Weights of a small transformer language model: MLP 768 tanh GELU, learned and rotary positions.
Each number is 128 + 24 x the weight over the matrix's rms, rounded and kept within 0 to 255. Layers, rows and columns count from 0.

# layer 4 attention query, 192x192, rms 0.0356, rows 71-95, columns 96-143
[[146 136 177 138 142 125 125 160 166 110 125 131 163 153 114 124 133 116 152 162 128 126 138 147 150 153 126 127 147 137 162 148 123 149 153 129 132 130 115 102 149 117 152 125 142 149 119 115]
 [ 96 168 151 126 137 111 125 105 112 124 121 135 148 101 172 121 144 172 119 117 108 143 123 140 122 147 141 155 137 102  99 168 130 117 135 165 108 136 150 128 140 133 185 105 195 130 101 125]
 [194 144 101 100 149 121 109 167 134 133 133 157 158 130 117 129 156 160 138 135 121 121 120 110 128 122 161 136 161 103 133 159 135 101 145 101 149 131 105 119 120 107 124 121 134 102 141 149]
 [133 121 149  96 101 150  96  98 164 101 158 131 107 124 127 128 123 130 149 165 128 110 115 147 106 134 136 139 118 129 124 140 142 158 108 127 145 111 113 174 104 174 128 110 125 148 104  90]
 [126  99 122 119 138 145  97 113 136 131 121  93 138 138 123 110 117 121  77 151 104 121 142 132 145 127 144 112 135 156 130 137 173 141 155 139 127 170  90 176 146 171  96 124 148 125 120 122]
 [147 130 149 150 151 105 136 156  92 138 139 156 108 141 157 117 151 131 138 112 116 131 121 179 166 142  98 139 107  92 159 139 118 121 140 108  87 124  95 146 145 112  81 111 136 144 137  95]
 [113 138 124 103 134 132 175 153  97 105 147 137 126  91 154 149  91  91 142 112 146 123 108 105 128 114 147 118 118 108 107 161 152 168 139 102 129  98 110 115 146 149 136 171 112 111 167 141]
 [135  95 140 133 105  83 158 123  95 139 100 172 123 109 130 131 130 137 145 117 124 145 115 152 146 128 106 135 120  97 133 101 140 107 117 132 150 108 138 112  99 133 165 167 122  82 140 129]
 [155 105 143 128  91 136 121 125 159 119 147 105 114 142 105 160 137 133 112 151 105 140 159 129  98 147 146 169 125 146 142 121 142 166 116 129  97 113 132 110 148 134 129 141 131 162 164 127]
 [142 113 146 142 127 128 122 157 112 102 163 118 119 132 128 152 121 148 109 131 117 115 112 112 151 109 133 123 120  74 130  83 115 139 121 127 149 125 138 157 110 167 135  98 136 151 122 142]
 [156  93  93 110 121 145  99 101 135 135 106  82 123 134 135 133 107 126  99 126 136 143  80 112 116 119 121  93 132 114 115 156 107 132 130 126 112  70 121  83 156 148 157 135 106 136 123 130]
 [140  99 137 103 122 142 136 127  83 140 123  92 120 156 129 149 117 135 161 121 180 159 123 100 100  93  96 126  90 164 152 118 156 100 130 113 131 121 126 117 133 146 138 137 135 137 131 143]
 [146 128 130 130 110 160 154 134 150 104 157 169 152 145  90 132  95 121 120 109 126  93 132 147 145 116 122  93 127 128  96 125 102  98 130 150 135 137  97 142 132 143 104 100 147 139 139 144]
 [ 99 141  99 136 138 107 147 145 181 132 134 141 114 138 156 145 116 152 124 130 125 122 117 119 144 137 119 114 108 152 161 130  95 103 144 110  77 116 148 141 142  64 127  99 108 132 145  93]
 [106 122 143 129 170 127 134 164  90  81 139 107 133 111 145 112 116 128 135  99 122 143 136 173 119 143 155 122 126 125 106 130 141 172 123 158 159 111  96 131 120 124 127 120  88 121 137 127]
 [112 139 137 147 149 106 113  99 123 143 124 139 132 168 103 133 144 144 134 120 131 119 116 150 131 109 137  86 148 132 136 134 104 107  87 155 122 162 120 165 118 120 108 136 175 129 144 180]
 [175 123 140 117 155  98 123 122 131  88 111 166 141 150 133 147 132 135 160 139 138  94 101  99 125 111 161 176 105 131 140 121 149 162 119 132 113  94 156 106 155 131 152 135 129 165 103 144]
 [109 128 129 122 140 110 133 125  64 115 168 104 135 137  99 113 120 108 114 127 140 119 139 158 150  99 165 130 119 131 109 158 146 102 110 141 107 131 123 111 133 144 124 142 127 108 118 145]
 [ 84  91 108 136 135 109 171 170 156 119 145 133 126 149 122 144 129 118 118 133 143 150 159 117 122 115 138 155 144 118 125 140 132 108  88 126 108 134 106 120 133  97 133 138 130 126 127 181]
 [158 151 105 142 142 128  70 138 124 137 138 125 122 116 158 118 112  46 133 124 134 114 146 143 147  69 149 130 160 117 158 157 107 162 140 140 116 154 125 129 103 117 116 106 139 125 161 119]
 [126 102 130 132 121 133 111 105 143  90 121 140 121 121 123 120  99 124 151 113 137 136 114 139 153 101 151 158 101 117 135  98 133  83 128 105 152 118 130 150  70 125 151 118 113 143 145 125]
 [142  88 119 118 127 137 113 130 141 147 157 113 134 122 126 135 139 146  94 157 161 159  95 142 107 100 119 134 152 107 137 132 158 114 111 121 147 145 110 148 145 136 124 113 116 143 127 124]
 [110 125 144 129 140 113 150 124 148 155 114 100 126 129 194 138 120 129 122  98 134 152 110 114 124  99 113 126 133  80 149 131 163  95 104 116 112 139  95  47 123 115  83  89 136 106 145 130]
 [157 162 177  99 149 144 111 126 159 140 115 127 104 132 140 160 122 116 112 122 142 110 105 125 102 156 113 143 142 123 122 141 109 123 131 124 121 151  68  89 134 129 168 108 108 156 107 173]
 [ 88 148 124 145 131 114  69 153 151 197 134 128 118 144 125 121 131 115 139 131 146 136 114 106 139 152 135 135 146 143 157 131 114 149 120 112 155 161 158 118 119 129 130 132 116  94 146 129]]
# layer 4 attention key, 192x192, rms 0.0357, rows 71-95, columns 96-143
[[139 151 162 131 130 119 156 127 113 152 104 112 177 157 138 147 145 133 144 144 147 138 114 138 104 101 128 119 158 123 129 140 140 111 122 113 145 145 163 109 123 125 144 153 113 135 147 124]
 [120 135 105 109 166 146 110 148 151 132 118 124 118 107 133  96 167 143 141 154  83 154 128 141 124 108 123 105 160  89 136 148 149  96  93 154 126 142 119 117 110  98 170  98 136 157 155 149]
 [121  86 100 147 150 163 140 146 102 119 154 145 128 114 112 141 129 120 100 132 119 117 131 138 114 169 113 120 102 127 121 139 107 129 118 135 112 131 142 147 123 104  91 126 102 160 148  87]
 [156 157 129 131 114 144 127 116 136 129 126  85 150 134 154 118 148 140 123 132 139 126 155 167 126 145 141 140 137 123 107 155 140 117 109 130 133 123 145 104 132 156 119 119 120 132 130 136]
 [135 182 156 141 119 133 124 144 159 122 132 113 156 109 131  99 154  99 147 178  85 135  91 104 130 112  91  82 135 163 135 152 116  98  89 114 153 173 122  88 162 103 126 116 131 187 129 124]
 [134 115 150 136 126 152 121 141 117 132 125 128  94 114 133 144 126 160  85 154 129 111 100 145 117 133 119  88 106 126 126 122 135 141 133 142 114  99  96 146 161 156 108 116  99 142 144 161]
 [136 134 114 129 120 106 100 153 119 126 150 136 127 146 122 118  85  93 122 131 168 147 164 148 114  97 121 144 129 129 143 113  94 107 101 108 126 142 118 132 145 151 114 146  94 130  85 135]
 [139  94 140 116 146 147 145 146 150 144 139 157 109 124 125  96 142 168 118 118 145 142 157 128 135 141 117 105 105  99 129 168  76 118 148 105 105 122 121 107  95 130 101 171 132 140 101 162]
 [123  76 120 133 126 133 112 112 128 121 129 134  87 115 131 170 109 127 130 116 146 109 129 102  79 118 164 154 129 135 135 148 130 124 131 107 131 157 177 139 123 136  93 105 124 117 135 128]
 [136 121 148 168 115 131 124 119 132 118  89 119 117 135 155 132 142 123 161  98 123 143 129 153 141  86 109 101 149 140 115 145 146  99 128 138 120 142 141 113 142 131 115 123 132 126 112 137]
 [117 166 108 147 136 124 124 132 115 123 149 105  86 105  80 111 115 159 148 142 127 128 134 104 127 156  86 137 140 132 132 130 165 143 145 160 131 152  93 110 149  98 131 108 126 160 116 146]
 [164 115 109 147 116 142 136 113 137 138 126 123  89 114 140  93 103 110 136 107  88  88 107 131 138 140 148 140 157 101  91 113 136 172 158 110 104 134 154 138 114 180 117 154 117 137 123 138]
 [128 128 123 103 139 108 150 111 121 107 125 108 123 117 151 144 151 129 154 134 157  78 116  99 149  86 114 160  89 111 156 131 138 105 125 108 126  95 121 154 138 123 103 111 134 149 151 123]
 [105 123 107  96 138 145 103 133 132 102 162 134 146 126 164 138 152 111 165 128 102 127 139 153 133 148 123 152 146 103 109 110 163 130 104 102  89  74 103 127 140 139 123 116 132 142 132  83]
 [141 151 131 142 138 138 159  90 117 151 112 121 157 122 104 127 160 145 131 141 139 152 131 128 153  99  92 117 112 139 130 106 136  84 164 142 139 145 130 133 154 154 184 151 119 130 126 179]
 [155 162 124 130 160 117 150 129 111 136 159 129 134 159 140 138 162 112 124 146  99 166 160 130 154 129 113 119 123 119 115 142 142 138 142 124 148 128 146 135  95 125 123 136 109 110 176  61]
 [ 86 120  95  70 117  87 125 154 199 128 136 143 132  84 128 147 154 140 130 171 124  89 124 125 106  96 121 153 133 123 151 139 131  93 115 140 109 122 102 155 128 111 140 146 140 142  86 119]
 [109 140 142 157 127 146 151 129 135 134 151 122 113 135 109 127 129 123 124 135 139 119 135 102 143 158 154 118 149 158 134 141 143 113 130 136 138 131 114 112  75 142 159 148 125 130  99 128]
 [ 86 144 132 112 153 125 141 158 141 128 136 156  81 114 133 138 102  99 124 125  99 144 115  98 164 144 125 128 108 126 113 117 107 112 120 146 114 105 116 126 108 150  99 103 117 122 119 110]
 [ 87 142 111 112 173 140 128 131 164 110 134 159 151 158  95 126 138 157 117 116 119 121 117 115 127 130 145 118  99 141 126 132 149 133 103 112 147 126 115 134 153 121 157 115 166 163 143 123]
 [158 121 143 143  97 143 172 135 124 143 110 121 159 109 115 124 111 108 155 143 137  96 133 145 134 125 108 112 155 154 121 142 125 131 106 137 122 122 153  91 110 116 100 111 106 131 136 131]
 [130 154 103 135 144 158 121  99 119 117 144 108 131 124 148 157 122 161 145 109 106 110 154 119 122 115 132 108 138 122 145 118 135 111  93 112 113 127 142 119 109 115 107 146  94  99 144 138]
 [129 129 114 126 123 145 116  89 141 162 163 116 116 138 103 116 135 132 130 141 129 139 154 148 161 113 146 170  87 104  97 117 142 154 155 140  95 154 133 129 155 171 100 143 113 111 147 124]
 [144 115 126 131 127  92 110 128 127 136 132 136 138 143 144  86 136 120  95 116 158 166  76 134  89 116 137 136 148 135 137  95 139 116 116 145 113 157 133  92 120 128 127 113 142 118 165 148]
 [116 115 142 124 134 113 129 145 148 136 118 107  85 140 135 181 128 102  94 117 106 118 142 121  78 141 122  98 124 118 134 106 142 177 115 117  98  91 144 155 112 131 132  96 143 119 143  93]]
# layer 4 attention value, 192x192, rms 0.0355, rows 64-70, columns 96-143
[[121 161 128 138 138 105 132 157 134  96 119 148 111 125 126 132  88 125 121 134 113 118 133 123 159 105 156 158 143 140 144 129  76 117 107 112 130  93 105  77 157 157 142  94 121 122  99 132]
 [132 125 146 105 106 145 106 115 134 140 130 116 103 103 138 162 109 103 146 144 148 120 135 130 145  85 150 122 104 106 154 165  74 120  90 159 142 130 106 138 114 124  98 113 103  93  69  71]
 [113 134  76 153 131  79 104 116 120 118 166 120 101  79 113 129 147  95 100 135 134 106 140 138 109 154 150 105 150 163  89 104 138 122 112 107 138 152 107  87 120 150 123 139 122 122 106 134]
 [129 110 135 125 107 171 147 101 138  99 154 140 118 110 128  94 126 147  85 115  94 142 148 118 127 141 138 150 112 113 164 148 122 152 150 117 139 115 132  90 136 140 129 145 130 118  78 113]
 [128 151 120 126 143 126 123 104  76 142 156 128 139  95  95 149 118 121 157 134  94 124 102 121  55  75 108 116 167 142 133  82 119  95 118 141  80 154 130 137 118 158 112 125 165 105 122 135]
 [160  90 138 169 146  98 179 140 124  73 135 123 110 126 134 120 120 112  87 122 119 135 121 147 135 129 130 127  81 122 115 109 134 122  54 141 142 170 119 145 116 110 106 112 105  96 154 129]
 [160 141 120 129 141 120  96  93 108 161 115 146 172 112 109 136 122 124 111 134 104 121 129 130 155  90 131 124 121 101 128 135 107 160 147 140 172 171 157 103 138 113 140  99 131  90 136  96]]
# layer 4 attention output (transposed), 192x192, rms 0.044, rows 64-70, columns 96-143
[[110 151 152 140 160 146 160 155 134 109 184 137 136 162 147 107 156 147 120 135 106 150 156  80  86 177 126 114 134 152 116 106 201 151 128 125  97 161  77 141  59 122 158 117 111 134  98 124]
 [125  89 122 134 142 112 113 169 161 181 100 142 170 108 154 131 152 113 163 113 158 126 119 155 127 160 125  95 148 146 159  63 143 118 147 131 138 131  90 154 159 107 128 112 139 137 159 131]
 [129 132 140 137  65 100 141 116 159 131 145 136 148  72 102 135 125 137 162 151 124 145 118 156 118 138  94 163 134 138 137 170 151 123 143 107  71 159 121 127 102 178 123 154 168 122 143 131]
 [ 93 164 151 152  88 164 121 138 225 151 147 119 166 141 153 154 109 133 134 134 128  68 106 164 130 104 105 138 138 111 117 121 146  92 158 163 136 107 102 131 105 109 115  90 151 147 130 165]
 [ 90  91 153 129 150 127 167 100 147 130 192 142 172 126 160 135 157 107 144 151 116 190 126 134 140 143 170 188 125 151 109 145  97 153 122 113  77  71 154  92  78 126 105 100  83 125 101 177]
 [118 152 147 124 190  93 128 148 113  99 145  90  93  78 134 151 120 147  90 141 141 159 130 140 158 192  99 128 162 177  92  83 172 100  99 134 116  84 169 100 144 113 121 113 121  87 143 148]
 [167  68  73 113  92 111 177 150 154 138 121 175 116 104 116 171 112  97 106 132 143 166 177 150 118 142 120  78 143 139 120 105 108 136 159 165 165 129 147 106  59 132 128 116 117 123 148 132]]